Each number is 128 + 24 x the weight over its row's rms, rounded and kept within 0 to 255. Layers, rows and columns count from 0. Numbers have three digits each. The size before them is the row's rms in percent of the matrix's.

# down: layer 4 MLP down (transposed), 768x256, rms 0.0753, rows 565-631, columns 128-191
# gate: layer 4 MLP gate, 768x256, rms 0.132, rows 566-632, columns 128-191
# up: layer 4 MLP up, 768x256, rms 0.14, rows 566-631, columns 128-191
down565 086:104138095117134106092088163123120118162144141109102171132105165158137089123123121101084172147093106122119108119140130151130138141122131116115128135176086131157148138153138110169124124138165096
gate566 099:131102181135075148148123156134123142137125144133178114076124104103083117113135138179152157096132149139125137089131157119127132115122083110134161160177146089129160159128125117110100170122167111
up566 101:104132109158080172133121118150122126131120164088126153157080165154128135142103162155092143109128127099097156087103136128051153129161115106123174111125151125156134134148132142114121138121095168
down566 102:125105148117101120147130123085117113125164146130135084158185118088164121101129108135113163125108113121183142091148147116127149090129063142100108137124157110080154155109143106152104160111143137
gate567 109:128126133157134112105128141090112147105165106140092132133135117139102112103103125110134181151134116113130078138132140146116138113151098150133172144104112111082071129138108164137129156132110160
up567 110:148149141161093114126105114111134175118139157109125144159154157066121125115106082138152134143108106138125109124116098156174146096109125114157144125096093153096116154136151123165125149129118126
down567 107:086140123100141124127165139124113138128147126087117117133127119138107113105118132155146133166135112125088136122135127120126147126106136073064125124117132124114113092153119114125187152134131134
gate568 099:124155117120107103165147099131120111156090141101132105101162140129155149173181169175129155102115124136113142146077089132135105138159106146131163134125109125122151118153146132080123141175125119
up568 100:121176095132118108158165114128159099141130110101121125088094166114127146118137154113166146150118188110174156126085131150108142157197140118125081147167133161115113133117158135106120146107109094
down568 100:155156162133112168138080146132086145119129131115122121178144106083166087136084093117134118107138100132127100147145105145096117094133122097126146135148115150111115139141096099163107051155115163
gate569 099:107150127130153097139124170152140156153112154146119110123178162133089145113138122125125095123135150135088099131133126126130129075143073153129113148163115166149128130159141176091114092177153108
up569 101:119147120128181128073150111108118149133122142103176108107076117135157159110124103131126128103141117125132166143085127153153151121112111140092114085057115136121142110139136144174134125111131148
down569 101:101116126167141124142133153154113105115095129137110090156153115148113097159158106101161100138101094122154122123143144100103109134155172134147135163155092137119120141160119132086096124098140128
gate570 095:056109109156129136127107155150123085119103143127094149123093107150103117105111118149116125155138122126133103135091157079103152166110142121138121101127152142144141136157143154145118122111134118
up570 095:143116115124137145158112140120092109151082152081097130120102134180154097157092111126135120150186151109121131169098143145115127159190164113167126140103125127093141148146137143111142151171126105
down570 091:100152126124113127088113111160160128140162095159143139118132120130130125094164165157099089127111132073124110162110159110101125091108108113117152150151146160143073087140118114122143127149129129
gate571 097:120093133135127116096111175116099137169140096128150128162092117121113127131102145114132145121113101131132139082121164125100119106156142131118132117191083116138104106149119096140110155128149146
up571 096:118122188128127176132175112152130153119127120105134121121124113160175159111114148139181136157141104139098168167119097109121132161132124123131148124116166140136135194160142120148128136085116117
down571 092:103117138145101075122106122119161154113130109126094136099138150125097121169158127133083131136071144154152154143129117118129172089171129151127116117137118104173128126121138163175109113167116128
gate572 099:118143145085139097126101078137129124117118124127093082150154126149134131135135176107185122126137148140163120149115092128113099128092112113109126159125120091053137169143151082074156131148170129
up572 100:134149135082156109114109132115126144147230165134105103132149140135140113147144076139139140122125116139120104105126129159151143107114130111162086143132121123108108120120101140117129123111103149
down572 099:154132133128129113096124122122138109130070161105115142138089139127174145098119118170134126124166134151110134124132130111110101118153156168104164146141130128107154130132114178121105162159176098
gate573 103:113163150130127105146123143139191176110176185145115143107132127152136097119144135122144064125117070161107141142129125159138142144135126149132142111111130126149145106099117166170102137134165190
up573 107:102131124139133126116109182123128139183107146127155130123123152125123149136113118181133130157155135134159124121109102134119184140134110145122098130116112138142116087126120129152120158133114113
down573 108:139099129082080164131115088131128169114145113122107124157143134110156156110124115139133140130106119145131134122152128120095144149105110179113159185119110125158106109122130126093123170110096168
gate574 101:147158095120098151116126102185116123141116121084123108121167131147154179111122162097114152134100103090125132149099149178104130127144190096141112147105141149107157120145124145142122149114150130
up574 098:140139143123132115127119164147133106137077091131154121164127126157123164117112109106153092187124110147167128139162176177127103118130116084149091114128108114115080163147126115136134155115103134
down574 098:125092107134129154147134108132078097143171143138152145128096079114119103130142145104154131160127149155116109133129131080141143110118176147087166126148112116141168076136108109149106104148166143
gate575 098:145123129101125098127102122120120147122087122099137127134089148160122117174145079158165125130155124140101162095182138110146169123126127166129088125114141179129115127133108153148126133144112149
up575 098:131065129177127129089128131143102097145116085137144146106149181091169114121095115110130142091122114132120134131111151118114143147119136115101178125148135089137141143103093134111160106149135084
down575 104:173175198141132123164119130122123096057131117126121121174114149139134175173166120158133142119169160104138129137135145076140131123104114107132105100151117147142132187155123128144116091141108115
gate576 102:102152134139174160126126096087129135125121114102129111091114137090101113139164128166159115165094165126099109141135131099162115144117109112115147146160100118181126105100124118080132108162156153
up576 105:087074168115107095144108156121152127126146109164144150138129143127112123125099128128112133074116133128120139140133179110123135144150161141146116129118107100145155167148104127136093120142111129
down576 104:162112109129151142104146110142091160108145156138093151113125099121159149148091103108128152132171095168099160111115106139087121143107115121105169121104103175123184111094107122099148122119122123
gate577 088:147133083138138162167114123107082114112090173160111125139125096100149113178108144101138128108130165120128172161153109126115093139125149118119149134134121108133114138098137098102137096077135172
up577 088:102154082130155116092147152134106106120110170154079126149137142114149083156114098132114139132128158130086139137147122129089121131138099116084158099129064170127144119163107118100138086113104151
down577 089:141077195096111110142114115125181159155158087090152127117119123162100176130123141108145118135096130151161093168111173128151119109135165159145075138095179129115140133115114133126135182141152090
gate578 100:149128143154133132149130109156154143095092129113140112151132072143097092086103150184124144159155083144125140138130157201116137145136153079130139125065130130124197120131116075153071145138116146
up578 102:159161160115108175106160085134167123112168088139116125100114078128115116097115153136111114142188107135142156136134112118132129113161103150119115132157115131135112181120075134111096103102091134
down578 100:108137162167131122122123138169132132106143158127129154137117085154135155107160144149118128146084130109130125121148147127119153097124115114107114151099124099118140111172184133168135114116087134
gate579 107:124130125124136138119106138119134122137116155129152150141110137112143097113079150126122107116148095138155141086132117080162126115167119098102151103171115140139115135123114099119123175095130114
up579 102:146106118085128127128147121136157178125125141088128149146109104181119169132133149167106118063158124096109129105126174148098148079108130108161135108157089138112128134147147110100117123111128107
down579 099:124141158129150115118115122124128123133121155176104092125136112136102101120153109116127165097140109151122161139127098096113135126178157149145155179107112141139164131134134068127151138048168159
gate580 103:117122117160170100168158139114111107151118140114138164121129139151118113152159154125126149106093080140092138135120136159135130083106119159099159130131149153127155139151148138155129140121093110
up580 101:118134153098103141109132124122129154099092126155138106100116111093132124108101137114099110123109132132107149121148140123144108141113167177094102167161100076089128137128142128120127148116125141
down580 104:120140099110127110114168147174139120102172105073129162119136108126121116085104142098158145166181140145160150116082086133120138183155142112110137122143129126125159143159135154133092089123115136
gate581 097:114119109136075164137137172175127101138101142098118106151146116131154095093125169140095100119140115139147109108133160117102114101111122139133134156185140121070104139150087134114090127157114136
up581 102:138131104122113140091135139114119112117092151140103145102173099124160106123138128129149127083138115123143163149134143124118099134095181138149129112140133119126124085124111085104071176094123137
down581 103:147110077152103097092150126173146137091100227097142128151096104138095135163130122168134127136142145143119134132085090182189128160128110151132142134107131114112106138114148107183123186162120107
gate582 104:114141081145112175126102125092132123168131109165179124143128145139150151162088126127073147137106159139116162144100127115110094146143156180118084150177118164153123149122137151103156132134161095
up582 099:127147150165101126113123120161102085115151140076081130138113143134078121146155087092127137121147120130115124121114109117053155115163113124132141186131104104128111123162133133102110148124143132
down582 096:093128154122142100124144140108136154096098089122164127112090160131165138138115144103124145165108127153178139096159096159134132175127115133136123079186144128133184145099105126166101151184126131
gate583 103:137147113128163116155115133129172123098145142158120099151121166155087115130138177146100100122116105152099118129149119140148110161147134093084131119144174156129089157174081098088160173120127124
up583 099:154112125122110142157105114139125124094119153088114148151151154127129150094130135110151089088103084154085113127128150147165096139157153113108092116121146137143139145095167118141159135146166132
down583 102:115126117135103099139138095133130094158142152083137178102079099147143176157144131115092153123147134099161139121102143151130124094138118148118147139141100127142128149095115163155116107150129129
gate584 098:117117113109125151132105134110168168120113073104117136121147144173100121106144104196104118124150110138130151136159139086126129135129138118110136129136136156150076142102156111116141139169158162
up584 094:128150119171148097116131087076153074139111157137094116150113052153105171095128094149147132106116075075117130116104164162100142124126128104126088114137131148150108141122142117119139146119123182
down584 096:094102143119142154159125113159132119153120146181092111136166147147148160140136131114119153124126150139155078064129133097141118108139106128109105125115112127130068115139149145124120075113113122
gate585 107:151099114147149115133077139170111190087150118161101135141090142101177095133103133134157124145109115137128115114153165144159131093131130109145107130130104123131105098087144088113122154126136128
up585 101:134094141141158158126161109092147138128120098072121174148105140110130109092149121125133128122112120152134088160139150125160071131138120109107132098119150123154144147166126085128105115112156139
down585 102:152147135143107142140150104109124132157127151100144088134189113156124128129156132102138125137109133157144148147087096141101127137106104184094105113115128150106111080142134193145170137153115132
gate586 096:134097111131120090084159136095104140128100120134124095152131131138134147145131119123121147130155110099143134092139143139121121186146151136148118137097158125169114099135107084093119110138116148
up586 100:141122134116165121143106122118134133141164134126138165051144150099123151096141106090122135126137146106116121150114114082148111127111101124099116134145152154075152142129116141125159140149084181
down586 100:165131122116150142124116117138128122151117132147136138130078111096123123133153157083123119170083084167125137129116134150088153093112125142093142128159095147142126104111130138098105135122155088
gate587 096:126126115127089090137167111154141116075127145104131109096133117137094130114116124152083113126151139164122128129185140118102124160107169126134126165096145101098171109102106163162098118164131116
up587 099:124152165129091166102131104134143121099091162130096093135153120121151168127135122112125138110113114156126102093152096110130127113143106135144180127145152177139140116119099126113135155149086073
down587 100:152134076110146096147142130125146089159136090101141132127117120164078121162135149131121127165136146103145168162172151166138154127123113104126099169128149100127123107156122123110120141142097132
gate588 101:133132060135087108100139089151128118134114082153130123142140145133117154151118147127116153132107120119155150111170148077121158141133181155156135128186113104157125139109146145158175117134122069
up588 097:114117131116149171113185163111147115097107133116129159149133118106147145144125096123169131137104152094088104127164109151115090103117094134139153124098115132116117115079151082131151114138117105
down588 095:113134139120145139123116140150127150129161125107132109083173140117108142115095130093112139144101130147116142126109109113098157124105098122129171162127136135106131127118140114106077158120140150
gate589 096:123124153104121158194124120115142124132079120104124131121093132111162112114108122105103130144124139179126135134150155138133133106060179115129088119155105096130151103100099149145187103147148165
up589 100:129147113154139112155147113163119088134150131073133113141137141183116116133167194107153142118132095140087109157088141175147079104106162130108132084105121104138126147111185114125103099077118130
down589 101:087146078125118128134077102139101152164148099179085139090119082167141099157122133098132085139167181120107155114167119121138110174120138140144108140155138137153134152111125159115151171129086096
gate590 098:107159147109103180123164146106122140134185105073147102090132079121123112143127102121166132145143152133148130098098129165149117102134134082119129135120177125152118124127165168143103129152150131
up590 091:133149067087147152147162135132158113143153117159124125127125171151125132106107157131130105097138114070110111140147139082099154195141139164121166105108100140202121114134116164134147164148108136
down590 092:130099159155126123123076163118111136114115133117177133168110159113145123086118118123100119095069151119125135145109119158163100151130121155119126146162134130114098134105134124133125106102098105
gate591 098:148159149162140077144155158121115123122122160119132118187128163121100131113131127140121149168153128088121141109138137097148117120128159085126142098158075122143162143145095142118171174156178123
up591 097:160122089155124136117135111133170085140123137137114120147134116113124126146175164120143142076113133110151157094148136163186157123174142096180136124120136053119108118104162141116132130144126116
down591 100:098146193146137082125130108097127128129128124100128115128127119156165110167134118142117099112120131079110117164129141108119093155122142140112165105147133136132141137142138135114129132138110151
gate592 095:087119112164146155117119161102159153066163145184110120107139115161126065143116120135096103127132130144110149145144115124169099121124143138102138123112083151203107145164085125135108137124148128
up592 098:095123115116115189127127183137152110095123116145159137152121131141080130129179124150120155083115156129153128178180125178108165136132125104129124126133130147151120104122121116160161112112120148
down592 094:158144160137147094130118139157075127136098129063095148137127129104121148128101141101162119146122112097152111105102140108117120113117138132119150160105125135122149113147185124103120115101153101
gate593 108:128102148146166154135115095105127110157141143144108125157118164139125114116138137134120152153143106090134148122099166133125155161145146124087129135125188095118139121121107125146127124133099113
up593 116:156109121155118141157123100142147129124136123147087131119139135182118105154117081160097135136088143121146170133086129088138166107132145105111149128170126128149100145120113128105134201116136106
down593 111:109115107134085160111127149144117121155089164078109144140102097182102112166126148138117156122155075099104149136069121146118133148149100133130079120133123113138129157159124129121133122134162126
gate594 104:145126102132111120147106085110131166097135122123145102117118119106115157112065110125120104116117113107162090140157131120108131092117075128119101138127161120130125146143136120151150134136190144
up594 097:107107133151107156107116068161131073189079101115134166129113140146107101149156136115149123117140120099140141129132148127137139165140130118153142159103100135146144143130101145111151138137061131
down594 098:102133151101132150073163142109115149175097138151120130153120158116131121152154093096116142137121133082132129098114103125158134150130139126117129157118120121140155162111141149127095143136136092
gate595 099:130083141141146092136087105099131132137116125122164102065108144082108126148137156154120127125168161120130110163073129140140136082121117113176156142121149143135115116127105132143140092134122122
up595 100:144152135120167140137153113128143118103164116079148149124132119102123113113066143129113104103176125139161152126080131157120172124122136132101122145119128129162106138098113133168138129139138152
down595 101:106112130131136179107150146155157094171137159136132149125099098125128131154110120133091131140128120135123099131101127117110153086125098114154136116131133181087090095133134122163145150117107127
gate596 104:124142106127132118148104105105095143128127137114121100129131143102132134111118144134104154134130098127092112109135119130125136145164172112114139115092151148129127132112115132154141116125099165
up596 105:140105115140134125146114118123154161162130110155080143147125175179143129157125139088100094114177117130112144101075129128097157113141111120140097112112113137125120162114102093057169136136131149
down596 105:130133144112127117118123096108155087125130107138167150140104073111111113162138099165148130126135131121102128154155152076104149128121138103128105151142132108120139114196141146113072108109088119
gate597 106:123126143132157113134169143155105089116142154146109136132131131117129086083122137098120121117134139156131161096099114156158149170144102138081115200160126138155099137151134104153119149138175085
up597 102:161107115125130086097122126134138134148128121154137155155133123124126130101156129180137107133181153108143122134130129070128119133126106128125146116123160109149133078159132146116112116126146098
down597 102:089156097175109148088101119142141084143095129120133101147112119120095131159092089130146123151129148130122097143143146155112098089126145146137121117111121123111133122136132146152132118116137144
gate598 100:099114167139119134105150127113137129182139114131110135149125113149124114144077173135135113086098119129093129117128115136147061098101149165088130142174136100127105106136105122162130129147135141
up598 096:122122138098161156144081132153122137120088150097160113113086130138087096115133116113146115100125151078151141076110201096122155162121144132128173112153112132164150137085127096065133177138097165
down598 097:165139111146109144130114156104096129165138114118082171091161137107141128158134125143106163104149089174133126134107097178153158099176118107103100108130133134086149106149134118160137052148151113
gate599 100:151069134113088150106130123118127084132130099131099136126149093129127146116170138093161169162132115156121105128120119111173121116121121103129174141121150165123158104113131082114160117137155102
up599 099:102159098093128104167141107114121162165116153137133126148134154145150124145099153109121076115130116129130119093105116148115104130148167142128099096143138157133120102141123176158144159128152110
down599 097:128162116143159092161130116127105125092115160160152092112149091114115127124111129099111129120122112093124112162152099137098132115115109103116115176110126114103137136088130122102156126132127160
gate600 101:135131124121120152151110081163147157123150116111111168085109101154110075156161122106146149128103139125132147092115141181164111095144093136130136152115156105152167093102117100099152113148107151
up600 098:160135169089139118119167123131119076111181161114151169114133109131151143120126132115154159142102128140102120116138134118102172123121123165126121106118060098112105073180129114099111102094119134
down600 098:109105073142113146129122144159092154128100066135147109139126151144128102157140166139121140161130132076127106171132129119141100139149129099124134168154156137078160150088120139154135139177116138
gate601 105:132101121134163141165160126119149148130096155162115091165168162108111117131126169107123135160147115155173092095146129139170135143111131148086155129104101159164153083154150160131128120144106123
up601 110:164087112090091154114110119098102124095141143149138143140152103142124099142145096111142118160123118090134105167111165154105131119119138102175174131119118110104138154145158105118128148109098168
down601 112:116137156111168115109127142134106157175113087107127116142138123114139084103120137144095129137136150107156098136120102101155115117135105127134112142114147151144108117147165117141112155151152111
gate602 096:146118111123118112136092113137154148127116166121117131084110125099108158119123084156172159163142129143145109142112143085100118128138165129104105106127095131096171132189124093075144136110151148
up602 088:117137110105139134136127078142165149141149102152139119155103087089114145107119114134154137102112105103083131131143107139130144124138157140116104115142065098122162123104160080130116139133130097
down602 097:115119133151110131133129173133086125104103126118158114091159145165135088152124153087131095109082140126168175120129138163124163183110091112126115141106136136141100124126139171168105135160126139
gate603 099:108162145144126119126120127129070115093145168138147174163126148141182115166165123118143131108165150153083127160109141123101159116134102113124111098136111064102082180126127117095130157103133131
up603 095:136142109103109155160137092140072136125150147190100100154130109131193108121117133138110140108106126124119136109108144098133126127117118125151155156132146105132138171135163104137144135126154178
down603 094:091105144128116110147143150127156125183084097114144092157145162142110141135099074126130134157117114123138126124125155126109107136142126124125154126137116169167117119149093149132106101135123147
gate604 103:154086106134126130156144115111131086125172151104109123134131098107122110098149113092122145125146144112107161145140084136143103149160112103129114147094137155123144103135178120118160128107114112
up604 109:125082151180121079123134094098149119107122090147128143150150116144123132141108143124132172115108169135115125125123135132129163096103111095118142114133119113099148108113171101147144135085115142
down604 111:105107096133083109149102110102124137074143174113082109104178110147133144160154113210071152170115183111107106092151164131128146161127123119135143136103144104134109142133124118147176104123106081
gate605 102:141151096125121081118109133086138148121128145146152152141081156132139158125136169155105117098103092133128102091116152171131133159127069144080159150123108129158123152119151169207160127114131149
up605 102:164146102110139136150113118149117114108141125125185114162119141117088128118148159140140134102106141138108137088102119110163156143151102125149110146129135133119131114090152122138160110142175117
down605 105:130158138138116137149112122124173129073106138135111160097142159179186138115119138115133147114143101154131112116155133108125067124102157142132173118099123142093160140125117094174111096136141070
gate606 099:133111106165143138102144147087102145146125129125139158141153078141136141163132121145128119197118105128148100148120118086135108125188109125131127111135111120123134165144124130115155116099154107
up606 094:124144156118167097086121109061095147133125117105103091138166095124127161132111120118184150114095124133146085093145143150082138115138132130127161136111125101117103112104160108087136121104130164
down606 095:147106127149194148127101113120140097161125160124158100131165103130121101098113096120139125125160127156139137098119123118157168117141108097140129144166199166099135107164092148129131123137115133
gate607 102:124171135076148121115143149131142130121088129118105114159140125127088152135120144102127122125103151157152158116106133168105112144145138176132116116163124134118159123103081145151139109128169122
up607 099:160152146142089147136116128148121133100128067101148141120107152118143137112100146144109124146130126102081135164093131140148126142148117152121113144104142063104140155121145119139159120132080133
down607 095:146128148117173105105152096104142114136106151145100142158055107108108100143158127089152116160176135103152138131103114118141137107126140166145119117137142140121118123113130105157130143133137101
gate608 094:133074154169141086138120142096109143108130121123139147118136148166110124092144133138109133119109155161093142116125171127081119129137138137098111143108162175126161119152110129125190168130090101
up608 106:121129107112145098157144133147133100148079096130133138119126136105154125109113109118158138118115123105113097121171087099100136099092120118170111098163083118102104124156137132114121142138138094
down608 104:062093119108133129170135157144116125100097138141181123085129135098160129113146149130145121116119141155151111142135205138162148148151143106106088137153162117118161165134110111111139136198131089
gate609 104:111113084123162090128128078135145104091128102153076159151125130128117110121146129156153121095175099148151142140141121087147142146100153084134118143160111118159109105144139083127116139146153138
up609 101:101128128164118114186103125135168110122126151106138136135124110141099135181136103118131131117121131107139130103115092150177140175105154129097166162120146186097104099084200110167154158099134152
down609 099:078145166143139128107117164103110143130127108156131098129138144115146140113087159156110137117106159162111113149175106119113136116146131115120119093089159138133120147149114153153097107154116079
gate610 091:114128088140107113134156065111175090149112101131143152112122095144122127122117107133133145138118119136153109148094168170120096129143143128098099121199111118111139118158161187073125089182097179
up610 090:140116161120108165081111128127153133080161110100099122148075157145102125087109172119120130143104149149126114138127153189116137125136128176109132101124110166159106103098123132128110126108108114
down610 094:104075131124142137131162142120074141140112101159113126139128126133132132144144143079074146116121134173079116140135133100163112140130100159143153114078115101117127154155115154112132122130092100
gate611 100:139142139117129117124168123146121109131085167068130139122121188100126148108096134172131152151114136155114127130103146101131171180192155137092123177158125097127146145140116131144061133109164162
up611 102:113167132126090154116142105091106166121146118112102161131104129128166158142153128111084100116132117159082115107140187148077123125100154150126152118140123131126142127109151089123150126142136124
down611 105:172131149144091149128124140149137145128130100149118202117134120124100159124126094113123126113115107132145120145133083160134147159112102172129102151157101128145149148141163125119063168139180107
gate612 100:128108109123087150123118141146119183138140132180122139111154138078098077124094167131116154127120116081142125139170125160147073145121105098113119149137123142125123126084148115139109113131131104
up612 102:157092099119098109156127121121132143164091142160161110103167143133153140112117102146118132139117107166121128133129151152179114126144148141113148100140090084125141149139109103110163115135150107
down612 103:127170120113156142134106118173140118129134109110114114173144125118108120143137162127154092139105152093167181104156115101116159094139130157118146114098175139151098133115152121141111152165125099
gate613 102:122130142123136159153160147124098130149130099107105142127091102137139092085109129121108099117135163120105149131150082124127192122157092143135085128128146126140113142140124111112135155085119139
up613 108:141106069131101135120106135150075124101110138125165090141162114122112095129162136137095127109138123115141145165113098135158090115142181088128140093100123109146151163123118117143129076149138106
down613 106:140129124169129124115111093111150140143150140138126134119150112131085138115106157143102118167157160157079139142193154143156141142133150137117108098141178156100137118148136100086113121132102128
gate614 100:118126115085096144121182106120104088165124137131137110166120097155108105144123097145118153131129117143151130115164123100129124151142102124150106176145178113137130127091156137144151147141180108
up614 100:141159107130111147143123146110180132103123173104111091147123167167141128149110141131139171133120093142136142078108154116136153112118155148144121101128137138146103139163118141165130120146112121
down614 102:150148106131179129086135119140097061142121123115168132140119124136125139119158117102125127111146122113134129108144102115129126155085108153129124132132110126118143137114136145078149145134092155
gate615 096:130158113161109102101109125125103163154113184117138147120143139132105125094117155129122145149119120091139157131117189120134114132146136149116118133122167163124090105149121121108179120106134076
up615 096:140097156125157120148138112135116094106141101151145145107126159161166088197140172112119105147180182130136140138102098157115116174130132114149125119135127138132129128132159138097097139169132139
down615 093:125163104110138054132106157128169161121104177129148148161102116086105144086101124136178141144140095141122136107133144096158136085147124100133137111129120128106115102113110095152137108105116104
gate616 098:127079142118114149113130074115121109151107144137170116100090112109120146133116185162145144122148092174129154128111112140115135136150135147120143135126080162133151080119128115137127105108136126
up616 095:134135169141137127181135090147147116168122148100116132197127122088129134128142145128099115094143096141127102140165151111126139105104147119118156133097162103066142099097143147096098089102126093
down616 090:114117138139138128142103205127141145087165134121121114111158142145135135137110070126147155132110142113094155159103148129147129120114097112143088115160140165193077118109081110131137148201133106
gate617 101:107113145160121071099112093148124113120160124132110130152090142096130155147130148150151151137132080147154144105142120150136136145101092132101121079115130169118129138153127115147111119129095127
up617 099:133115133139110122116110132086128153157135108152149133147122135099137116152140172176125141139096115110156138161139179113157154149095114133114152099139153163135111114150174124121121116109109103
down617 099:134105141088132179128168162115110121076112175145137116149146124131139139128155112138132138127147140100123099119132148078120174138147123151137116175134107090095155094098102084106098089111144141
gate618 084:125161102122113126133109124139094142152131183126139168195111098120133118160168118135137112081123134102151130091140122151125122139150128121100140148170151130091125081123130075099134119110095136
up618 086:123063178103105123151121138115137128092124150148104129125141103114155116121122143145111119121187124127135161156097112121111116127120142152152135112126144107121125103091131164133109109124148116
down618 082:092153118109121068125144130123120115101148080130133121105126149159098122147087083102146133161079131130126150129147158151177125099130162138108128156105119126123112159145086145135170163128140126
gate619 092:111137142144134094142111128172138109129116114131153128088110126126180126160119109157149165129101106162147144136139150136125183092123172144116107149095129187125117146135127152121132139171142101
up619 088:108149138161134098160150132134131140138151146137151111113132135095135145099134133134111121118130115189104125098094144123136136120133145164099109138083132163124138165129136136150154129190140121
down619 095:143118112124074132191160161110094130127140111145115119147110123142093095118133158108110068137126115110124137118132094126141138109167102110118161108161147100133121117098089097098102136117117118
gate620 101:150113150139099138161109121113176123149151136163108119160148171140107107119096142173123132057129103141136101097139135141108135136093126126122118158124158117090176166094111167128132096186108112
up620 102:099126094110190124100087083126107138122089104141127179139097143127123116108103114127109132178186150126129154128095121111140162170133160136149115133106134108104060129153121075101138099174147144
down620 102:114136095120093096095132116144109123108178134137135122163127092105159137168129143151122171107120101075116096122118127145146134123119129138106121143127164147131120156080204151134118183103119118
gate621 103:125141181111107152153151152093145140132133112157114135121149135150153115103098141103100104133110125118156119157115087139111112146128125097085131128153077128146146141128076117109094145160132160
up621 104:184086127121126155127103095160107156140121128171096126149158125137165106135138124109104131110155060114126121149112103101158107115154118128140128120127113153146151085115122113136093185150098130
down621 104:106168091135108085119126156135134150138150114115174124151129150117133102136129150120157116142154125144155142108100133143125118135158158134132154108148187144126142162124145108134129107134176107
gate622 112:086116147144098172104142145120168140104121133119150136114115152080083071113138125126088121109128142132099147134131128112094166179109077116094147094137141145110122126137084078129182135125149146
up622 109:109124090142134161082148108139182140126100154131136150163141094125091108096116168138133138131178155082120166110084118153123117114148113126128119146155143145120118089132098091120137120122134172
down622 105:105156153156111136121150058142100149193130145115130131164159126108122131102157155154129133113129136164146089117103147139122117121152083147128143101117116137102113093089203092158173125104118127
gate623 093:102112066122084145109144099151122157132129078130148167150093106138116141124112113151124111134079108138153127113137114074149150088104148136130149181152155140123117167082133118116112155127141119
up623 097:149082135124100141126092106109137132114131095151115155107154121127125159138102141128130164117146136158130110105127137104156116115123098108099114106118119120150137100101160150165121122194168114
down623 101:119144129134144090161098178123124159137135130138145110130139151154150131129132144116132129113164171135071116133120104157093084164170162135178141143109106142139138140142102119103091118102146124
gate624 106:116134068117116096153126149134120150108123098090135159116160093083113157152136104156116104130094148149127130097189139112152132121100149129175094096126150156102108147112175101154135149166153107
up624 106:104155118094135086155145121124122147163103107125122151114119132111159154092127109128085132126140169158122137140157125165110124108117090097145131175144077148106097169099124098139132138164167158
down624 109:101115137140125117117082139124082128034111160111117163116136158153096104112145100173146110114150136106163145081159122104130164124163151127150137096112205141176134149141094121161129139121108157
gate625 099:143086112144151098118137128114146110122106095153080161141085129130137114124106109099127130155144140145101144144157082152106138145138112134148170127104103155173099123137161175131129171139160116
up625 100:133125151089127144130134156080118110171127159135150088155119128130102133114131098114105109160110141130125096153116122179134104183107154155141147170131182134117130115121144175119150103081182151
down625 101:156114136147125131151131103125137112086151139089126175114103129154125131137159139129161127143095129158107154126130124123077085131134130168155150120109132152135140105101111106139138089175126096
gate626 103:095173100164129119093108132168111128136123128187146152149098131112068100101113171129082130148109137137116133152097124121117136154099101114136133064114146125139140159142124127085129099126123148
up626 112:128131147121139127155068130142177130123148103105110139141125149127105154147146109130121118151113142122093102122139118100115142092106175094130135078107133155184103157175093172131096163146139073
down626 106:168146107145109105122114141137110131136134132132133103097153132136148163154130084192105140140107084138196164112161101103156138142164118141132149134112139174161124143143173131178111142181107108
gate627 095:066102121095172157130056111087125100109169097179124113130101126118131144136107137057130166129134147116124129104125139127104148106136107113153111124108116138132155123115139136101130088124147091
up627 092:213166121132112117083111098118168125117098110117104151079133146108124164169161151101144121123147151147122170132143131175095143118105158110110104156093143125150111096120133152149193061130105165
down627 096:080131155152165165171135156090113110136190122111143084179129104134097093100100121147120109135121141145139083180102149101132122137144086136102124136133138123094129143130134160124120135045145126
gate628 104:136112150158152093131126142155154148142152159115081164154126161133157142112120118134145164102094149132115175105137137121074164166117127134118149101117111144126137156129135118106126163140125116
up628 106:139079105102106087079123131086104145117125131126147149113094090175125131110097113096128095092116121114077156112134137117111086130133125171130138121169082137098132119173121140127143123132084126
down628 109:153130130128142167147106169153149108112157108141161129145116173120144094132131091099151157145132086104157151151099128111136125110128137098083140145121129148145153100158098151113154104141085111
gate629 100:092135077147092093116132115182075144163110144145132115101120091139107087122142173104129149162136150119158191146142138128128155131126086092171132144142133121188111127138130146070173153129146107
up629 102:141143164136128136141147118160089129152185141180120141117137143106117156132146099142102154099147138122170086193122136135135132120141127117083135138164155123126120104061098173098128148121093126
down629 104:123125142092091093135139100153080169123101153142134117116119093111084141094124156143114133153111095133145165118116137156150139121087126148128120162118150123164127146145145139135198098060107105
gate630 097:157118110126156082119148112114155121113119100153145130177092105151117162129133132155113170144127095174136127136127122108148164133148114146120124151140155119113125127145096133173127148173142124
up630 097:088115152157142141154076133153122127135084126124094117121170150087125101128090070093121122138162176092109146121124124127072100093147135103144160141108126149134140142160141124104144068107103121
down630 101:100119107108140109138123161124120147112137107157128109173088109144156132115168156146132156148154103112166137127134111146109096132099147083099171115117138128134097110134135136170147111134149130
gate631 096:106178161128129126173164107125152152126083133127096157151148142132137166135145143137123116141086102158116155114110111114143145112127120125104098107133150141108149095145133101074137096130145149
up631 100:147081164090114127109078119110150103149147127155120130127125134085159189109131090125181120108126117129132141094146109115133102132091167114124167182117107085150127133139170147133107116153118123
down631 097:099143103142107128106141125099116097121113146137126154154119084165127092110164127140110119162121135125131114139133171132128128109108116101113130121140140153101117121117118134103184130121114127
gate632 095:129101087149102119133079141120093157120118146123130123163128160153115092117111183113089129159132132147139120109139160128117124099113150110102166150166088127143147142139104099135127117121147094